Each number is 128 + 24 x the weight over its row's rms, rounded and kept within 0 to 255. Layers, rows and columns count from 0. The size above them is the row's rms in percent of the matrix's.

# layer 17 MLP down (transposed), 128x64, rms 0.23, rows 78-102, columns 0-63
size [ 92  91  97  88 102 112  92  91  86  96  90  99  87 100 117  87  89 107 125 111 100  90  92  94 108]
[[116 123 126  89  68 107 101  94 126 154 153 125 114 130 139 106 115 169 143 143  97  94 140 101 135 145 112 139 161 108 110 136  98 150 177 111 141 108 146 116 123 130 136 111 134 141 116 148 128 125 184 106 123 105 106 127  93  82 101 139 139  73 136 159]
 [128 116 104 152 152 148 135 124 117 121 105 122 108 106 117 131 127 103  99 147 133 131 138 142 116 183 127 139 141 109 154 118 177 138 159 162 155 126  89 136 145 113 154 132 119  76 160 157 124 129 160  97 110 160 105  84 125 168 157 115 157 151  78 157]
 [156 148  99 116 151 116 137 169 113 113 152 102 131 145 142 119 134 159 126 111 105 147 130 123 157 113 190 112 149 148  91 145 118 121 118  72 162 138 102 159 126 149 103 133 156 102  97 110 101  90 153 137 150  93 150 167 108 143 145 165 145 143 103 123]
 [135 163 139 102 139 112 119 109 130  56 118 144 101 134 115 143 109 138 111 132 175 118 127 152 109 134 124  78 158 126 163 139 143 132 100  77  95 100 113  83 131 163 165  98 111 131 134 127 107 107 164 147 118 135 122  90 137 106 131 124 136 150 110 164]
 [128 167 123 153  95 135 104 107  87 155  92 171  90 102 103 190  86 158 128 145 144 129 135 135 149 162 136 139 133 104 146 152 126 132  99 126 126 139  91 156 132 115 189 108 128  89  99 108 144 119 135 145 128 125 114 139 124 115 148 108 146 161 120 123]
 [151 159  73 106 116 132 104 110 124 130 137 128  78 143 129 130  90 144  88 115 130 128 148 145 120 125 123 154 112 110 126 105 122 123 143 129 188  94 133 137 163 132 110 176 131 116  94 153 199 149 119 121 126 110 153 138 158 172 143 119 110 109 126 148]
 [151 104 130 165 113 106 155 158 151 124 123 156 107 108 136 162 125 145 105 196  92 117  99 144 125 148 147 126 156 110 128 107 143 184  77 149  88 129  95 153 126 110 122 122 152 125 101 156 103 109 113 144 117 152 118 145 131  82 128 142 107 139 123 154]
 [154 117 148 112 114 109 121  60 151 105 102 139  86 146 112 138 175 118 114 153 143 149 107 100 113 136 136 136 128  95 193 143 149 160 125 139 120  94 115 147 131  99 126  65 151 105 153 135 118 126 137 124 124 108  84 112 131 125  90 109 131 113 141 131]
 [161 121 104  98 128 131 115 104 115 103 120 153 151 117 144  86 102  97 168 137 152 112 116 114 100 165 172 129 105 109 129 170 107 160 147  90 122 129 143 115 124 141 146 139 133 101 117 147 143 141 128 143  96  95  59 158 136 120 102 149 147 148  95 163]
 [103  74 155 133 146  90  95  98 107 124 171 122 119 119 122 103 148 118 150 145 120 148 146 157 152 137 132 130 101 127 164 133 131 152 119 154 118 129 113 152 153 153 128 131 145 111 122 142  88 127 175 131 132 114 125 188  60 162 107 110 150 107 132 152]
 [127 163 109 143 135 124 120 131  94  89 123  93 132 163 136  74 106  87 155 115  73 123 157 145 122 175 130 101 114 122 126  94 172 123 138 140 135 128 127 110 144 138  75 133 152  83 112 136 181 109 115 131 133 137 123 162 161 138 144 142 129 129 127 114]
 [104 137 115 112 107 152 127 166 113 142 130  88 153 111  98 124 112 128 194 122 143 160 146 140 143 107 137  72  79 113 109 125 155 126 162  98 158  99 118 112 126 148 146  93 163 139 123 140 175 137 112 148 156 113 137 122 154 121 157 112 125  97 150 105]
 [122 148 106 136 129 126 131 149 107 179  77 142 160 133 102 122 154 163 114 165 159 118 142 116 139 151 139 136 109 153 110 100 154 142 173 139 146 181 108 102 130 108 106 159 152 107 159 126 109  91 112  99 130 163 117 107  99 103 135 147  98 163 110 135]
 [142 176  95 146 127 142 134 106 120  72 117  97  66 170 161  86 124 127 149 140  93 113 137 162 138 118 118 166  94 145 136  98 196 111 133 138 122 108 126 156  96 141 122 160 112 118 145 144 155 131 122 140 136 129 144 107 115 150 116 124 126 126 133 123]
 [ 82 103 128 117 132 115 167 138 103 132 133  97 128 106 136 180 111 118 117  78 102 128 110 129 131 102 103 139 105 144  96 122  98  97 113 124 122 158 160 120 103 169 149 146 125 121 109 149 113 136 122 124 143 143 182 136 142 146 204 141  91 124 121 147]
 [ 88 142 192 178 150 122 151 115 160 118 111 127 128 134 138 141 144 137  72 117 171 145 139 128 135 120 117 118 110 110 155 129 133 143 101 135 105 114  98 193 148 123 124 110 150  75 141 119 116 145 128 129 113 107 123 130 137 171 129 129 140 177 150 153]
 [109 160 125 172 123 154 117  91 113 105 126 137 101 164 200 116 127 145 138 117 143 106 118 212 112 139 120 126 114 147 113 115 150 117 135 116 110 115 106 123 114  99 149 125 145 134  88 147 104 114 156 139 124 142 145 121  67 118 142 163 130 134 135 144]
 [164  90 122 141 165 156  81 132 123 117 142 105 128  69 123 151 108 144 123 155 117 122 151 156 126 123 122  98 139 127 175 138 150 109 153 128 147 147 129  87 138 102 110 112 183  94 176 102  88 158 131 105 110 116 127 120 121 113 157 119 136 110 129  99]
 [113 143 151 165 132  86  94  91 116 178 143 174 128 135 101 136 145 144 117 157 153 118 159 143 157 140 117 138 141 157 117  93 113 121 127 123 115 130 127 142 129 134 121 175 165 146 148 130 130 177 151 103 140 110 101 143  84 119 123  88 165 119 168 154]
 [160 106 133 130 139 131 151  89 137 127 121 128 137 117 112 149 157 149 116 118 126 135 154 155 150 101 149  89 116  69 122 104 136  76 136 111 148 103 130 151 122 137 146 147 153 148 119 162  77 110 102 193 159 145 138 146 108 112 126 128  83 164 137 108]
 [135 151  96 126 106  93 123 101 149  99 126 132  89 102 135  74 124 143 197 111 111 140 117 125 117 138 143 137 111 139 162  96 110 165 103 173 144 159 110 125 146 113 135 120 168 129 115 128 124  94  91 133 168 104 120 151 132 129 105 137  89 161 126 148]
 [147 119 105 123 107 124 152 106 104 131 125 154 106  80 146 134  93 132 132 105 118 155 130 154 110 119 139 174 115 156 119 153  91 145  80 112 137 128 163 127 104  97 155 156 157 158 106 108 137 168 145 141 166 115 137  95 108 152 194 119 121 151 115 130]
 [134 139 141 142 132 124 101 141 175 101 121 156 144 121 127  92 155  74 120 155 143 119 129 141 180 145 156 106 118 142 150 126  97 185 110 135 149  99 138 164 140  78 150 117 115 118 116 147  98 154 122 125 138 159 124 131 140 144 100  90 162 133 110 172]
 [120 134 109 117 137 173 186 149 127 137 119 108 117 132 139  96 134 173 131 141  99 132 128 104 141 113 167 129 121 126 159 115 143 141 153 132 160  98 106 146 145 120 159 111 164 141 124 121 126 116 113 144  59  72 183  89 125 121 156 131 137 143 129 154]
 [143 126 149  86 128 158 135 108 102  84 117 159 137 137 106 141 122 116 160 179 104  82 141 143 125 130 160 140  81 166 121 130 119 163 127 177 120  88 144 124 137 137 158 153 137 149 138 135 134 142 120 165 120 113 152  81 104 124 123 111 126  97 136 173]]
# layer 17 MLP up, 128x64, rms 0.223, rows 79-102, columns 0-63
size [100 108  97 106 109  99  94  95 106  88  98  94  88 104  94  97  95 116 100  94 102 100  93  88]
[[126  89 103 143 125 106 129 156 148 140  87 133 161 147 130 126 105 119 157 143 132 112 118 124 137 124 117 119 162 142 142 150 100 139 129 100  89 121 172 142 134 156 109  83 156 145  69 113 138 138  73 123 136 122 170 200 141 109 126 136 104 128 141 136]
 [160  85 149 125 120 100 138 108 164 165 139 139 129 157 139 113 142 141 116 139 165 139 146 152 103 152 109 181 152 117 197 144 135 144 146 186 151 131  99 118 120 151 121 101 117 159 154 122 132 125 111 137 155 142 157 118 156  97 167 129 101 118 136 123]
 [140 140  81 173 116 126 103 111 147 128 122 123 122 136 121  94 112 121 151 158 140 174 117  96 137 160 115  96 101 108 127 138 151 122 168 128 152 151 125  95 129 118 152 122 125 145 117 111 177 153  80 197 167 158 107 141 130 153 148 136 127 105 145 121]
 [123  96 151 109  89 139 129 106 144 168 162 149 180 159 118  79 137 133 142 141 172 140 109 158 122 184 145 107 138 117 133 129 114 148 113 133 115 112 144 104 122 122 104 103  85 129 115 128 127 145 146 175 127 157 192 134 132 147 126 126 130  88 133 115]
 [149 138 142 131 105 127 156 173 134 149 103 134 155 142 136 145 126 143 139 125 141 146 135 110 172 161  92 107 180 143 143 121 187 127 131 162 132 121 128 125 104 135 121  81 174 159 121 113 130 144  70 143 120 131 106 154 156  99 159 110 132 127  96 163]
 [123 124 129  83 138 131 118 134 106 148 158 120 136 131 148 130 101  82 116  62 107 135 111 145 112 143 121 133 120 137 106  93 115  90 165 139 173 165 116  88 108 143 118 135 121 160 109 123 159 155 136 124  93  94 117 146  82 177 161 141 136 141 126 114]
 [121 138  91 109 113 152 109 163 115 171 154 130 163  94 180  95  91 116 140  76 127 134 124 146 134 124 113 117 147 134  81 131 118 153  99 143 156 145 118 132 131 140  92 174 106 101 123 137 133 122 105 165  95 124 174 118 144 114 147 143 136 156  99 133]
 [130 178 141 142 144 117 165 119 187 117 156 130  97 121 112 175  89 130 153  93 105 129 113 126 106 125 160 104 104 155 127 144 162  95 136 132 108 108 149 140 118 133 147 153 102 131 134 149 139 153 112  98 144 117 134 158 120 152 123 132 167  64 157 144]
 [ 90 197 128 141 105 142 157 136 144 124 110  71 170 149 154 158 112 142 171 162 136 144 141  98 143 124 120 114  80 150 108 120 143 125 150 143 145 133 165 104 132 126 159 112 118 158 127 166 144 141 133 162 140 132 172 135 141 143 128 109 130 134 154 149]
 [126 125 144 109 131 160 102 120 160 115 126 132 159 119 178 158 140  98 117  90 152 117 148 110 136 164 114 111 104 111 109 140  95 106 139 153 103 144 118 163 167 101 126 108 157 190 146 132 145 157 186 125 119 141 130 133  92 146 143 115 155 128 163 148]
 [134 107 104 114 171 134 127 131 172 111 155 126 118  95  80 133 135 123 121 119 122 125 113 149 148 145  88 170 131 110 117 130 109 129 172 105  93 119 108 120 156 151 151 141 133 125 135  85 165 154  97 104 122 151  85 130 124 121 132 126 152 175 178  84]
 [111 111 123 129 130 120 124 135 152  99 134  87 131 150 176 187  87  86 124 128 113 112 124  95 116 123  87 130 132  72 147 147 109 108 119 123 139 106 142 135 114 113  99 145 127 152 116 149 168 187 169 142 158 126 106 153 119 131 133 131 120 103 166 148]
 [140 139 125 122 144 128 129 130 134 147 131 148 165 152 161 123  86 102 124 126 140 154 118 127 156 116 106 105 194 172 157 134 110 110 133 151 130 166 106 113 115 112 113 146 125 126 151 145 150 135 139  92 104 179 106 200 170 101 133 127 145 156 127 146]
 [131  96 146 139 114 168 140 109 161 135 132  97 143 174 192 116 150 136 173 104 111 151 112 172 127 122 111  80 120 118 134 112 162 157 133 140 161 130 167 142 154 106 145 160 134 149 138 116 142 133 163 154 116 136 117 114 153 103 125 140 146 103 117 172]
 [139 111 111 117 131 116 138 131 118 122 130 150 170  98 158 117  87 127 177 139 156 114 130 103 121 147 159  89 131 159 100 132 113 137 174 135 135 123 208 117 129  74 136 136 133 143  99 142 177 110 121 131 102 113 123 103 145 121 120 118  79 111 117 134]
 [143 150 140 126 124 108 142 163 145 176 117 143 138  95  76 154 129 120 148 104 129 155 131 106 129 129 144 132 116 182 141 114 122 169 166 127 141 132 107 115 116 179 127 164 149 152 161 116 160 117  97 144 168 135 128 158 155 158 123  91 154 169 128 132]
 [172 152 130 142 115 150 176 131 123 114 143 143 145 102 134 125 147 115 106 110 122 125 145  83 105 150 103  97 121 121 147 127 208 155 117 171 136 137  92 156 113 166 118 133 110 134 117 138 149 171 141 134 123 122 143 132 116 137 163 122  64 135 124 152]
 [144 144 110 118 144 105  98 139 153 142 148 128 123 162 161 122 151 160 148 134 102  97 103 155 131 128 110 162 166 120 110  97 178 138 164 127 120 101 112 136 168 122 136 156 161 129 157 109 128 102 122 124 152 170  96 185  91 136 123 165 142 147 154 123]
 [135 144 113 122 117 148 101  77 177  80 156  78 113 176 149 148 129  87 175 103 101 109 122 157 113 154 124 104 122 106 122 112 146 157 113 153 138 105 126 150 118 130 107 136 142 136 146 115 162 108 142 151 101 125 158 154 134 111 160 108 137 157 116 147]
 [161 139 190 114 132 133 136 113 134 139 146 108 120 112 136 153 120 112 121 142 132 164 107 100  88 146 110  94 112 112 106 138 149 137 105 127  53 119 157 137 123 167  98 144  91  84 153 124  97 132 162 136 139 117 142 153 102 138 136 163 125  89 138 152]
 [107 126 145 113 163 107  61 147 135 124  97 131 132 122 157 141 156 132 149  97 103  88 129 121 126 141 127 121  82 175  92 113 131 140 161 128 122 113 126 160 161 110 146 116 138 165 126 160 130 123 139  67 112 156 168 150 159 137 138 161 132 131 106 136]
 [145 101 102 137 127 118 135 116 113 136 133 112 126 120 115 171 153 113 143 101 134 148 186 104 106 164 117 127  84 134 106  85 123  92 115 106 173 158 127  94 112 142 151 173 120 102 132 157 148  90 134 123 106 142 129  94 133 120 163 121 172 110 139  89]
 [112 157 136 100 116 165 134 155 145 139 162 125 132  85 174 111 124  88 183 116 143 106 123 133 148 134 135 140 100 111 156 123 150 132 120 141 155 165 151 140 135 128 118 166 101 106 162  76 109 121 129 122 130 131 122 180 121 100  73 124 160 124 108 134]
 [176 105 141 189 119 119 122 134 118 134 108 150 119 169 125 110 159 114 134 108 102 114 127 127 156 151  73  96 146 134 130 108 155 119 130 124 173 154  81 148 125 151 101 142 137 146  94 115 131 140 123 148 151 132  83 146 127 105 129 152 110 187 147 146]]